From a checkpoint of a small transformer trained on Wikipedia: rotary positions.
Each number is 500 + 25 x the weight over the matrix's rms, rounded and kept within 0 to 999. Layers, rows and columns count from 0. Numbers have three digits each.

# down: layer 2 MLP down (transposed), 768x192, rms 0.0661, rows 501-600, columns 0-63
# up: layer 2 MLP up, 768x192, rms 0.133, rows 502-601, columns 0-63
down501:515468483473499449515476511485516550487481512490505488485516480524506497493496480488522483478492527493518495453502565489464467509525529523532518505441496469488519524471517493485500536480499527
up502:515514494505517492530528484480458489477485536493520523523481521502508473483476522495503528457479526499490520494491544515477532507540511463500503558515520522533558452515519498461448518500506462
down502:537470542516458469448474525550508493545511465512476460477469461524511528491540457470500513521545526485474500514479457495477470524517497522457489493486527526489511476493501500543481496495504473
up503:510506510496537525458501498517486468510539532521548483483485492531537498481507471456482500513517491509464457505490477515536525515510509502501464535499516501487480493492507455501508482479480500
down503:515519523502423506506489510517498514506464474489454494522494519510466499496534522512488477500472534493600529478521500493524533481476514508491488496513497514563476524465460560495570504505504495
up504:553505536522510480515521467499525506457527504460496493509514474509483548515500455518500489488517459500510474517513505452507563518471484482485492494501532514530519504478474506458511532565486558
down504:493475490471495507483489514466472488499510510564502461506515502475502465493497493458535564527464503501514511470487488524482461462518482505512528506497475495485521491531509493526500485457517488
up505:528455539502536524530502496459520547448453497472535481514430493511486475533495484488528476523480511504518473495510506476508536492513453498487508491497451521492468486501500536481491480446551474
down505:499539524496472515487459577486492504522522528491478450492521449498465530479513489552485505508497511515528495511469486505543489504510474510545517503495529481496543490548540518478497507463477469
up506:464498459504522470464507512480556437542493504498470536544490510527506514450491486560471512514469475503495499531523504501513501490475507479520495475461451504492473534490428529478516464543485573
down506:535514480454501519520515473490463538483504487543452522513531489489497413505488463496535514504533532483495544498508466499453503510464463508482530506515484533456539552487496474521536515493480480
up507:483469523463494487464534509484478488500503498494525426521477506475485432507491477494522519491481512491468489517513486494458503473525514466527469491521528535490476481503476496473544510476539500
down507:513469497549493449513485540487518504458531500520459508487498514483478543476496508493453512463485486460479520497512451501480508524475483475478477500520513469518516493474509494486484496494527503
up508:453524522501525470512511508497454470489447581507471522517509513553524474477533485491474523485522460540485505460544527519494543515522516477494465492488515495505557507467487483493519490516467518
down508:528515473484495492473494492455502512505508420483484504509493541500491492516476486515477498516491490495549499503509481526476487522477486496505488538527526480527460424484543494508490481530514465
up509:400493491514456500487501453543492498501490549540534451561451513495511510488506469537486498518487489499463481539480488482494460496486517482518444526477509497556549484522492487503482531517478440
down509:486493536504513481483468478508502499458488488497482474465470512484529501475514509403471545523501533491493472467514495477458476461492474503497496502514551552448465522471508500483547538489490536
up510:515512493455476488552544485524546526508548470524485536504489451484467484489516481523468486486555503523516533511467525484487467489537476488522541484523499458474471494506491518511480481502502482
down510:495476500522499516471543476488487511502530497495475516478556509485498548527508518448479503489517472529499476511494507480511514486543473539493529482535486500493493475484468493524477517523516567
up511:489479508512475532494528520481499532491476503505502502492510492478517523503488466511529559510509496485507526485514442520504504542503488467471501516527495485508486501486489519473484525506478492
down511:511514522544537510517494496502506459521499484516511495474549527513489487513513528510477485479481487499530495482527536472496481487477446494479521545476476527491521475467482493506523470483506502
up512:501490531485447498455533482523510510503469463476498464546490513488485505538529506512480509509522511495504472513505501505474477520483484521525466501482461487490496454524502479562501483512509496
down512:482461565502519492517557500505494472481474548513543523552429494510511495456510556483467538513519525544494496493529500499512508485472539522472537488521530554528470478532517506517520476483491487
up513:495484500489463474539468555543520462499529506495533512480529516487576527472535521472471500514467507538500469525455467493479522491465498501526496501454510478485491496480553509516536489510526518
down513:492522524495504525476519472468470503453467503457494467513458512520499468483479502512496525487494505478491516532513506508527452510461511521499496491468467502490527545518515463479460484514444446
up514:511502485483510470468495494520476483493448511467509515467464498473509490473535499535488506488477502453524519515481458521514488503488535506504479529516493488527510447519505486475481464507475531
down514:504489520511499486515463535481518489488490500504524519491491518505471528533473515502479489521554464525482514495503499495533520474478465494520512517500554491481542528504511478548513481469513489
up515:510489482516498540478528517475483520463502468495518503496496494471513486503539511529471422523519483498480502514455511513496467465486527516469498501498486501505535476511481507500493484455532515
down515:515491489491506477541476502506473488572508534503491482474513513537505492493500476528523495477479519497515513509538502491470541532474457488560490485494544519482451489487519548487511516503509514
up516:464530495522502488527496530478484551526462509518562520491494527517483491495478541509529510508509536486471523472509477485489532502523511492488489514473492492552554474501509515497497488490507507
down516:500468504478500529483503452497492505481524504497430472521528488540493521507500448485437535487532454490542521525493522484493468485501491507492496486507493488470454508503490482469507462450454517
up517:496502494506492519492483485522488502473504499522444489494515476459514543534519506466519490524467479500476521545537569515494504428506500490477498495522505458496480525564498523480480482531511493
down517:539469517477498487528503499488499461508537496481524455497501488511485524447530483496496554499530493486550474516456502503525529531513469501561511487495536518467485506492508467505489572499487484
up518:556502506515556499470468497508504494487508533482477523539514555506485502501514502537492517514517534483490486500536469481538520540500515496538470538498501565453468471492527540487469448493516517
down518:492534495522542500486483530493525475513468495527492539549525504465501579515510485511494520481523497480528470510496487482534487513475520519545480457483516487512526481488497494495466528514465523
up519:513466522472486515451541519516475475478502459482517450481492498472480489523466494522497518486471560488503549462492491533500498488487516508518525497484520506475485501503483544456523488481557498
down519:487532530531505499534480480461456507507526522524515518508488542507510487487513515464521487552533488501480479522496547480501502503537503513483473500493502535543552496526511487519474528521430506
up520:506483482503486459522515497515537493450504475499526531517495485490483552483486473512554474491485501491507477439543481506537483524453536508545475525525485486416499489487495483496510524488475532
down520:454520498533535549497524506484491494497469513512499501498498539474511518476499532524516509491550551479520498500511466522512494537496450518480519516506503499502504496505473513502484517515476500
up521:488447559518518490510483489503561469478513506481495486534522498482517477483496516501493499497471472532553453528490523492482528510522493533513505462482512468460496486458473537497479506485528486
down521:456507497489479519502497488489511497549521461480576497495489494541512469516496490493492514529468462497493513494513476500475506463469517519512511496509482505468537482544505474540498499518497505
up522:533531479541468531488531518463474473471469483478491491467548496486476496479505491507484542498517499465478500500488498507468506463447488506536498512514559489459519488484474511518501478535501515
down522:495489545525528526488573493509499458517514515498444469503535540562502513492457516515498465504496515530495509502527510480447501507498476485527500462519511486534491509508482492504501478518538497
up523:485477497501478464508503457493510471529532494500530500540516521517501517557512510530519514504436455502460536439504504519504508490528512473487482548490495510530509490505548493504500509489483516
down523:538485493517561497508512532517467498505486486505477472469459478462526495468495494486474479479518499463528479551482461517503510503440478506513503488483532490469478500519488537469525473469460519
up524:503511510525496488533481487428522474505524459521512521489455494443475478544499464472469489480500516531467533484490521490505509510473492477517472509460464531478488489481499512533526507534496514
down524:466498519524490504486567487531460530476513535508486515478509537478512490473498521475520513506519524483481532506518493495508491529485493523518538508508434492503482518533519478498518478488541489
up525:478425483502556461507473473470483501517471526521482494539465501547535501516519514503494527482500469471496459488474479480498496491452495453446522506463473528536468482523517499464479525547452463
down525:527533499548490528501474524517526492495485464483520488516502481482486549464457461492525483529487518525529486520519464566509498519474498558498457519523486448495517517436530495544496492469507516
up526:546499479512499533488492516484530486501537493453513481510478488442540516460524476526477512477494478523528495518485529490520477493510484475525528458493547434511531538494515471507542490493498505
down526:499536531488482529560480501517506508486498508506459506539477537497533506465521463489492473538463502502457467514512512518455523505505483512469524512499484515477517472484511510490514492483464517
up527:503507578454532446501516518518521600473463466531478519534489443493499484497532500472466498493530511470504535499493534493500506563524503536502482447510518472499503529515507501483493501495482494
down527:460512476525567500508462497452507515490524509503515512445489508516497481507504502480516506480490532483498531521511448446478550487490496453532506517487494504556504484534479462517486508531549459
up528:501454519508460508516491490516504490498476474506480517500460460528503490470468522549528522548469465450488488504468492523514490501483503517480510471494531488478524529487516517480543499511499450
down528:483502525523496449515481505479461455487525494523518509502513509491475489517521564558497447476519465482536482524525488438541535516455506494467538525451474496497451537453474510502504487502545462
up529:470522487477532513510494459532474472506523518495499574488569541529485536536524493540483492485483469485516498477498556483497505502520496474506531498506500473502513517501531538544563513533461504
down529:524512503527492529511495514510480505495488526534475527499461491518504441495491491507463532494478562521498528509508502488494466509462511527528467543517477533471445483464464504504516522492544494
up530:489484470472459504488494468501518496477488520494479480494486500521561528487475468543493478495541510490502448515487522491510535472493540484510515521462478538516451517506479464510462489486526453
down530:497521500466583509515509510489529505470442499492457510498492465514499437501503502496502460475518538509520479493495474520477522518497499480530497476472518521506514507455453575543498485482508514
up531:530530486502538507480503516468477546494469516499484502517500482463498500462529445530498489522524543481479502511493528452532492498478538514459480505486494510492563533538524495516469484506538458
down531:484477488486438492483555478511550512468503512505498486465478524500432512491510535442523508487488442496502490473514472512473498508478478500494547481499510485500518538423487486506508500469481512
up532:500471505513476475517472491467486502464462508517492497519523525547550545530485508517486476529458512538497523539487486488447500494464467519482504460525476476505475500510521462507470530501499486
down532:492488494494566530508521486500467473504511499487510519483467500456492502471553498468463479477527500505494521523512500492558524527479540534526508559478511504509458488526527503509540471474500504
up533:496501479522487484535474521512529477502544495503536520504493483509506499466472464492513535546511533494500475513494494515515482477470505486464531521539538505501498477498479484530551473445509479
down533:454494520508511475451534552527494478481484563513494490515514521546508462451565497494473495498533461484490529474534500488503504544468487518505526474492433506483514476502509532485448508481520447
up534:533517520487537508491500543522511482533507508529522445505456499484514501508523471498471508508516493517499514514493515506490471532516490505490446482499475482518521484508480476471472489501448498
down534:467500479450494467507489490474510529484516531494463525446528534516479497493450514472533494514479515451516467470495502525508540455502517530486527505491516509514522472486496509498546489484526522
up535:507508498475497514495467497513490501501498479453491515505476493524511481484498507509506487459514475475508517568464501457517499491507496500463456490497509563464523506429499452527490496521534480
down535:490468511537486504462494497505520481503441508487490498515459512494474499529472525490458505506532504475496517475496492540506496501504485506493497524515483479516479492545567514482571451488473524
up536:514480531470513495465521499469522462535535486483481512526523481511511486524520488496487502526487523472478458521520490525532500501501521527475483500488479527480476513478501514506498478478507540
down536:465480511495530513528510535500480512471493527520512511526503500532526516485474502489508529497544493499508530491480510484488481481533485468497486468525507468484517520551528517500491495467466483
up537:492545516476509472529475524534516503506516479493553519463519467560510518502499494492533547532469493538523548515511534529463479482534482508552538514486489469562464458534456543482531527526478482
down537:544460524505491510528535499462459492463469511511459539492522508507489425531529492501467521505518529494496475511517456516524528497500539492470468495548501523513520493492507475485464523487506519
up538:466509542541500529528512449513517494517494497506488503516508504517525478515484474518536522527501507516503492503470487501468510557533492457472491516494519527461485490548525477528534463480485539
down538:481518503523513527489499463499493504523486480497528562520529506496521491511526528479515489492512446507446507463501479510493513456519526498518460478476512508521531493451503495496449480483500478
up539:525495489495497494498449467466534479534509508509535482490498494516478478493480484467500520524533492520514486506518450501512514512529496478494487518531480497540519517483496459491482525473516511
down539:488521512540534497508521512531470521487506502492536494536511505490480528490508498511503446484479481484502506543468560512502484494489484480493504499463526488486531497498508491511517539538476495
up540:485502517535523538496467520510472514533499488462501499521503495504498498445492503464479493474489463506539486485485526519526514461512471503477466478511475496519549539465526537460471488488483520
down540:518465515555493547523527461513473506522515507482461503486488508533494531505545511528510489502473525467498549503535478507508515498505533489519500542491493489482471462476523473482475502507514476
up541:511560492490576525482516474516475500491487496540475528441466500495518498491499467470516523533494534514521480499499479466498493484511529479502516509534524467512497503464518488519513507487509518
down541:543476498542508490536490538465502494482480474500531489486515481493483514548482518505497468485467465468480480487513495478488457486488510465484527551499507474504505471491508511486497525509562532
up542:508492512489483521499537501520476469490498568484476501504489493502493499490456468503463507549500484497472488497526534545484480516521485476470529463470516497496527510459503491500469466449502480
down542:484475474532515499470484524511546482515510520481513552447501496506467514522485480492526522502462517486503506504506510481491484521509526471488492452450539487502535493469493510501530523508474507
up543:515507481488492513511465516545503516509508509524537473487492500519477481499487500477502477516515508532546478514505494474524501468496463495464463502485501511491517493492476511523549460480508510
down543:529511535528505519466497526506508529516488485479515454490464535504471466516486485508488530475497504503508549575461527495502491481483510502503511529490503496516502495508528479470472488519504510
up544:515490540500509534506455507506479533474527549492510501510535475532523474498515472500489488498528499503521520525544496494512529474511504532532550518514486492503486516483465524436517481501452485
down544:511524514493448465523518489514490495494491479531514510448506523507534482541498530521516506508522520497488488487496542515536515510471508488498484518474527535513506487513480464500473491505510511
up545:545530504476491504479500544506516467475474494520517532547486484546547523531499482533479500498435453477486524499457532518539557491515514510518456440486451458490546494508507461523484534520494536
down545:502514540493487486486498539529470509503519523475464542525554466473521502525514491499503504437512486529535514474487474454521528478503476514472491485462456417469529471522520497485487512560501472
up546:501474476490532530496520479533464499521530505527497498476477499555504523456510470524488516511516462523523472481491490480517529492503505485500457492498538539479482481504500458553510539542506497
down546:515512566532470492505460498525507517503479470445498487535483545514486456519505521498514506515543531464510531493488480522492495504504518484500535498451494459496505504485504520492519504485510492
up547:494492508476460485502521477481514501498481535506481485478475520511536483442472493497490469489496523482486519516467471505482502493469495526499508503517517462501483489496492467479468483476481480
down547:521532509485508543501461507540479498510530519507576474583475539502503464489488516522453516465493477495475517478555524501528538495491533500442484492533473553473497471481467500464498484504488493
up548:479503498486516527474518516490460477498530520490520519474532494533494531488516525518498521508513534497481482480480529471465464475517542495494467503481553507465499480477479513502445451493467483
down548:502456531493511477521536493472554511505497507499512498508526490469524485474486520533517488443488517468496487489456508466457489520515494492492497483517504496460519502485465504486497512512517498
up549:512518499487499473488522490470483509518505495519562515480532519506516489520529501529544459543521455497518464485502490503517535508525489515496503519544480500483514490453510469501533539502511482
down549:506533490500469497476457515534492485511454504498448474524485521508450500485480514488457557481468534522477531530487547487497456515532540481521469481459533512520500506549503544477479488522485521
up550:551520446544497515435491509448493526469481478456517488473453511471492489521544480518529520505487500486481482513521493518490468501483476522505511501508516480477513497472527531504508462520497498
down550:482515532510522473517481488552434481493496521491451481483517523470482483471525513506488505470499508505505502487533483492454509477510471500492458477483518528520484455508490489494513513505481524
up551:510493490489476512488511500459527465532482465535553456486481526517503526500534496527476483485470489507510541463533486530474531455451515490499495474505483514517503496523512492529529469504462489
down551:493492512480545486473544505479487528482500475495477502504499486508478497536477462535561504504494494548520454478482515489510464521523479508542541539557500486482482516454505480490483503459505479
up552:523521485503527496493527498481485497513516475510504513496484516566523498519519488526482487495496488484507489491489520498488516491496479477484499488523479499536464480456520548482506511501493521
down552:496491508498516470477491499515503512520484508458545499498494477460480518481448469477479464515485487527474509530498498516473474529489491487521500492484560521505529522521485462530520471521495524
up553:457475516492471459505494482450521497533550508550511498497504513582496470499505508505510514502517496536483485480520497455486480501466485478497522476479481524521539480540515567520508493512497519
down553:487519537559494511493521515473503479473505477518478480491505491495459493512510486521493476477501512479524510521527469535514535501530563520497490480571480481512456449490535500475499512482490510
up554:534454490510511491498501484473527493532500477494464508478503505551524518534526474516478544524483508469526513521478518491468512483500487485491519463514490539494495516498525480499492472524478456
down554:494487510499502504477462524520492509479491517497543516512488494482478529469456502482520493463463497507456492515492484497509472510493475478514461500490505476483487539540510508489510514497504532
up555:528520469479484466561533540483513539471491481559499507498525506549492457452514504518529502511523482502522518455463481452527493511498479492517478517583512543482485492508507497471504507501498513
down555:513477488465524503467511512493522493514498502434476486502525497522519461561540531447502521470518538477506494483461487453506540494457499503477487472447487491490468548529481443483448480462518518
up556:485493508524505492510484472507527504493497506522527490466544523543488512482533528511482502471488560492472446476505529498571498502461502470527550490512515466554529499522508443508496470412439510
down556:490500522500541497481482505517441488497477522532534513503508501482525513528501502532510522520518477505499513465515531491469479482516491512458469508515452518481487484527537498495455517572506472
up557:483505494494472491493480526460465488464502495489470496506473523555504510532563503490503527470539510444482572513546495485497539493476483502488511469501493527477543514496501514451497513505534472
down557:508468490504501447523507499536519477526537493444532448494548504498489483484469484501447471545481520486530541496484487519515466498476510473493527528488519449497487493508533521547481483476476520
up558:496510510510547514442513545427531496534499526482471495503507520502524457514553514461519491504498474489500494508504495482494479520521469527497490494559497532476473491491515443553533476540496504
down558:537497514489477509526413493507455504496480479555497507522515497557468455497497505501503472487511461505480486496521494493464493515487518508499501495542550499474471507534486503522501493493478509
up559:489515479533526459511486475501487527533485545512533486485501493530497498490498462505519507491518532453488526493489519506498517536483504494487508527491497480475507521520495560445524526496529520
down559:501458468427438514510488503520529506472492470547478523499508439551552518503500512487520477517525497509481513481496477474521520477512465505479532456494504494528500489481536497513478495454503517
up560:505474538520492490479528493507505478520453532463508477490482479534469540519482468506522511543481511478517511488512538502491536470479524507504505502471472538485488483522475518496485545496472524
down560:492500510464507489508552482497487481483487515555472514522523519481471488468513489468502475507488490499510499494494451512496549473510567503497530482494485496547513503486502497469480488548525545
up561:518532495473474521502521498485553529476476467469540521490526492487482440503468453496499484545502494480444546528493478491495533517536467498521513543517529481527521484488456520496487504486512542
down561:433504506515491535512524526512495473514533511534510493552491505511531525492495478500485499508469481484509485505507519484490502508493510477473473429515448522477491527530509437479483485509479517
up562:534458499514501479523533471484500546492506511539476529476504464490465500462473537519453506487493501524506510529468465493503484520517495514537516492521523473506499526488485504502464427524537540
down562:519531488514441486459549579496490511518485465533553510500515468499559516470497524499483501460537490474485513442491507465488479496510535510449461542473535526534516513507467485494523505503474494
up563:478501497534529502517472466481496476520547505468495533503516553453449507498488513516530497529504530532516525525464489510485480512528512530534501476497505489493449525460548524519505502531475526
down563:478539522503502497485504526477505515501482505471443488495538534500480526522503510504498505483495500484532497482521542514500557522519438485539507495471483500539498491561509497502478476510495491
up564:509500477507481514499529500479483484450524541489496481524532474445514524446551473469495551517519494490515512547540503485492508479546492546516520499540511523469497510471491458481468467486535527
down564:467502477497475497479479502462484517516510480438476520491483527500531511496534541533464543542495512502473511523509512456508517507496511480444515491491514467518451498520459494515521479494504500
up565:470531520478493561455479516491452520479518555486457506481515539519518513506500486464566500476505452518517460479491502491514532501471537480502552491508519480480488483524530476495470506490556547
down565:521507477447490507533525497496488505556468508502515505530503481532516516526530517506492535545537541529485475469529529509495486490528478518509489506463503485498506489504497451525477503497477493
up566:537506466466517515506480508525480481503464543491460500534476490507511508462504528520499495506489523486481506516494508509486532491468502511499432513504492505495490463538503436460487502475492508
down566:512527485539516489575449522506536482474496521505526501561502522489484514503484481554473498485466478516523509515494471464515516491461489501505499485510471525468532545509486489434484493500494535
up567:541513478495485528506449474505496516455499514492499509518501456482522497499491521449476486497501510532490505511500513448509496487545511516491506536482528480499486546482476476468540483492488521
down567:505456504524486410530502486509478522474473529517470513535482523494514519469489456474533506502501515505498534498499485521469487484516461507527544486519502555480528487492487500495444512525487491
up568:449476516475506472462491491475434479511480518502488509536456544538465519517458504475483487562489479491502492522520509514500486478495507499469492509498489527455465526513519505508478508504513508
down568:490487463482479507484463481479501487489554509496501499512525481529484482486539534486478485493524451509509528467497551500549488485438480500511488516420495491512525513497506502466533521459494473
up569:508510507530524512483501505508487501499561494513456516542484515513528500488490512507493549460513500513493480477492539513533509479493442501468501496492490510503519455487502513503510506491539521
down569:492502484508495477551529527501544543446463520470497520470517498463565484506509538487504442486551509472542533484505511489493521492506517507500494513498507477461509481497538518502564500524485515
up570:519517493497504551501490466518505515509523525501494558522472525490533449495519503517503492469472490520456510513517497486498515503499481507436471512476489499451466479458484493484511519529497474
down570:469456517487482501482560486506518472505475480513521506440487491509498515477478504463521521493520449549499486498519513507484518524480519499514559517532538516489471484483526492448509473501503521
up571:518512479512474477488493493528509500476507484468498510510441509498519527455534477473555529522504509504504472481474502488480534528550500546490500492465494514535509523528534506483518521495543489
down571:520511501491503505518530519478509483512467520520538499537502549510507492510505532523459475460476539481520491528498548483480517511521523493479526533546525491548453484466464490529462541467508545
up572:564501446508542521513500471467538477530502503459508462485481514507508468482463517533465533520466474535498513481504533514503469524510527490511510528521538493455522455508524506455517474472487486
down572:488492530502503497539519524527492481476509539485505503471532556508499506570500479469505539483459506464570549529477496491484479495484479477521515503514498525501482506501496500494443490506487533
up573:530522454464531531501485496543443503481470533484523488525509506472490483510509511497501458509471526490438479479493515524525537518504505499514480486475467471480485520497475475472509496529497452
down573:462496520508492555530513497536533436527545536514495523531462448509537511488544481503515486530507496501496516501485482511491520512533518488477461492498507508537523532482543491505489502503487508
up574:509496504482521489490490580512471457505536525480467485515485514539474448505443539509462487510466509481480469495480544490518493503472494517466522509518520511533519457471453489470490482506495528
down574:489505508490453477496505480534465492473496506482490481473484470463529520500509484512504473491483479491537489502507508498507479502529519493530496467469501489498505516498509526489533499478470436
up575:512508464519505501500485514511533488470469505469504487480525509526477512525497497484475513462535461512509503470551483491512510471484470513542539482529519499472538506489522509473517462508535510
down575:512492518492537506512545531504484530535515486483485489480496497461524480498526504514505499470463504516510491489466471532500487525505517509456497531509525510503471486521508493498480533498488482
up576:525476511511486511515495494474472491482498495491550511549469509512529466518471493484501467497519511551525467468499513549553493504514479499486507491512497487528514502536535506484448537510482444
down576:523535491527465496502485480455505457473471493497537482520478528485496509495527487513490516489508517507529529511493552490471499483495520508500547543526536496533475499505501457491525481510481502
up577:505511509491498509443473518521465450494545487488536492508482553492468503498507477476459483520512512471530463526479463498534540529529540478492477489486479500488504520520509503498547512474510503
down577:534454534506552504491463466515497510489469508465526465496472501538494481509498482506508496513512511516502510490510517504503503502514516541494495532466492500483469473488487505456491526509497525
up578:518507503487549505487509472508480511524486508500493479526484474499496491540465508513488530507524516549499491503490535490489506523445488465472450485491529452511536482519520478514516533479495468
down578:512485471459503550476470493513465501472542521488529494483480528517471513485490507477546490469496534497492511487467507513493511553477478541531495484523482495537490544542503524521504476503515497
up579:494517481553518534461462502533476489511475501514511518509484498514500508488549498523479489478509498462532490505475527479515525509519550492512533529465499501521501542472483497505520511506541497
down579:483461526502508511520519480472496511494481531516471512454489495463463479515488495513490498513518527512493487476483450495495517443502483499507489526516452487496494525474484484494513504508483489
up580:514495488461464490511510491501516446481463494500459483494534514521484488502487522510482561483497475508535500510521527501486479511506510504473508509526470486512507506491550485509496483486457517
down580:487486505485490543513526493486494507576491490460502514532491518472503445512541499510527497486499480495486522503546517457481435510503505489493478500512489517499508487520477514544501538540489486
up581:504466498521502506526498516526502513481519458512518506513519515513474494471507508521513511483510543516459477495473526512487494475467493495475496526449484491504488477486487490515463516524479480
down581:500479523541469523512457465509491501524522486468501464461467454491545532493464488499489493464497494509504506475478555496510543526505527493484489546541544503488541508493529480451481475488518499
up582:513450523518479506484493512495491482492521501553505514517553488500470525473467523449477493558539491528464473497498484499512491552520493489479514535476480526495523547495500531488460529534508520
down582:482558450454512511503528496505504529503534529486507520521482475480493503525493489511518513488477513514481477525435484483519529517497502503496485519498548488489511482489507498499489522498504500
up583:510479516541533520500517470508510522489473504509509565501462469505471537509494548535531494490491474486490461519467470489472529516446468529505523481486521490461510543485510503454517501506506515
down583:504498516499549501505500511508517487521556449491493421498520489514496525493502490522471504514534476456482500461527508511507441485512540519489499527482486518485528456533499516545479512509490461
up584:479501512433500492515517489467482527487530511525511496538444534471560506465535475476546509456531516499508498537467522526488509505563525534491493519485503462490509516505559488521520534492507456
down584:509496500451545501494510468467463490519515530496477532488521510492550577529468487488529486484479491522464530514521510471563487513496462522499524480522516494497484512503475472508454479543489497
up585:552509465537497534463499565514490511456474472469542516511526458480525488521507521513543501508512525468487508511495514528521495498509527477465495507485502521494534516560458516556482516506547497
down585:496464512519503512477488505522485498557525487512458478519503510471490514466528513492490523506453454532494494469504511504517537489509479498528505458479502468519449538452457515463526485504516502
up586:503531493497454495522475488481535473456499489519464454488499504474492483502496458526497497503481527495515489496496503537518504498494468454507512527541505499464508497486491469526437476477513512
down586:533523551524507524481521511510510544448497532535512522533533506534548486460466551495476479488520460511495474507499540496468486515507548561566507520506503481533485519515467495538504506476486488
up587:533517529522505483509522522482477519519476534537504529476498477495488417511536507509495484494541476519492467505484521481497556496496482519519469464513525466450479495463499499503536511482530481
down587:506496554483514557476528482534533477492524521504472462508509519519491486476458507547442517493494495474470563519535518504533502493460509517428504464482506531462502516425518493499470451513513462
up588:502525507515438535527516529489501513502484514507515502545479495459460518508501547483496573451490503517553510480505530510500479451518518479504495515501515513490501519480499500464490474500507461
down588:522454502486539478460535485519520474514556497465533472483521469538551532516508502475514478554482508517463505517502515474481509516516484486478465488469475516505498489505488484478540503504456540
up589:478507466523464490508494544467450533477489506515511487460499515460468527491493523479518482530539499512484543518472468524449496500480521486471465490510508504515516546529491434485529517503492491
down589:503478486472490517522507445487497436537512448498496489524500515498500497532508511529510508524517504504523499489538453493482532523459505493537546536469506496453480461528493480451466524512486495
up590:521540507502469492510517514559519509477512468508529485532499491474506470440532492475501519484468495479531509507505527534494477484542475477529540486508505548486513492482472500463511480518493471
down590:502484516541458481519530510463554490510517493488513504503494482516451477513513509538492475503521458472493502458507507524500527501515486477513473511486543531481521488523536516480501506498487518
up591:489462469499506499511488501532486474526490514496537525482491502484497534505510515465502533486457484521497550467533493470532508493476514452518515521500535491448512492494508507521530479484434522
down591:474505465508465468497551501519486482499476456522481534493480520506507520488470522510522490477463493520512484472500490490458507547489497478492496503514510514470503526536449541432532533531489537
up592:494459540544508480522510499473482444488525527513461508521480511516493507498513563486484495491489485497471482443488513467534524523473477508513494497488525519525497494533509512489476507535519519
down592:511492460522496444510512513505492474472486510473559446501508472453530505507519470545533508517546515508526512492530527486483542450449449499496492532505513500487478497498469470491527515505479480
up593:506507483515534498468490509511495513429508509471495512511491516540467506508500506507528465511540522551470516507505513440469531523531529502512530539533488505507491488502524528485498479567510498
down593:505500457469473507523531495502487519537485548509534523456519485500506485509506509533508471510465502487514522512446503555521500496479518496500514490479524516486507486516478507487479486481506547
up594:496504509471437540540509517524520485489484499486508477526518504480493483509513506422476501519480463498542503485508504510451500458505491547503510506480498477479475517496476504474494429502505453
down594:466521455480499505516518466477474502525482462526518521524477464525484451512500508508527479502542507500483530495464502519522498461523507448493506475482482521516487540473473465517491490503509492
up595:490504515510482514489519518541463486529529508500485521481548519523501477507473490486538517500534482555492477486542499489481529520568515467502520497478500530496500483513521513511513503451504522
down595:517516510447499518506454483483550484499483502501527480516520474537531534501503483535463476538515501517511522492507521487483525502520516492505485485446521494489490528460490499458492483445516482
up596:468508501452503463535499510521476488533476544531506508513470535483531487442526485507490510449480517512503468517511468490546520485494474468528479504498497527513556455502554520511483509480490501
down596:502463509497434536535547513509471463458536514536515468490461510508514479453471453468504518453553485476460457513559435505498501544505517529484479516514473528511531496493513503482500491497476499
up597:505526498502496467503483483474539502526517534504506545559459488477538474519506490462515549509513494475502488512497504504516499451452483510483487511477521511523539509466537529496489437465460520
down597:480504525483535486502510538494465463515464476520464486472484536527482496460515505514514473535529493553461513513464553512518486522504487496541465486510493478475471486513413508469486571477518483
up598:518489525489487520515507525505508514503495421495503527497464496522485492536494515480502489518507484522454474501497560477490500495492484505473510498529540459505492482534508473462478516538533511
down598:487555502520535516525471460512472509510499526465463535484518506508465516475509471477502494454463463521546520494539509487525506465503553526515523534482495480537512488503535502508500480486484509
up599:552474527471489527489499496529534486516501467479509420491553462491541522489505496515514458492480531446491472477474489522510522484495494451519517461506485555508490501553462486496545509507510513
down599:483482502533465585492545456465469495502489524522531520510478492522505545478487513499543500487498469515469488489498462543523543527508573517437493499506563508497520446455469539473485562544461494
up600:472517500446496490487497522490534477527541469530571500454499485527475550496471515470477547521462484484509525499499469506499466463474499529517528481497482511467470499524489523516517483504500479
down600:545534442559502520527466495504503572481506484464478477536502531483516489505499481509483478485511486521491472479491527475473526519481516481491476505487505529527514498478472532490486467535524554
up601:525491423493528513491467492508514482495481491493485473509502482515507494524499510523522468548478485512511503485510529507497520568520497483513489497504500482550474536505463511462473503528524522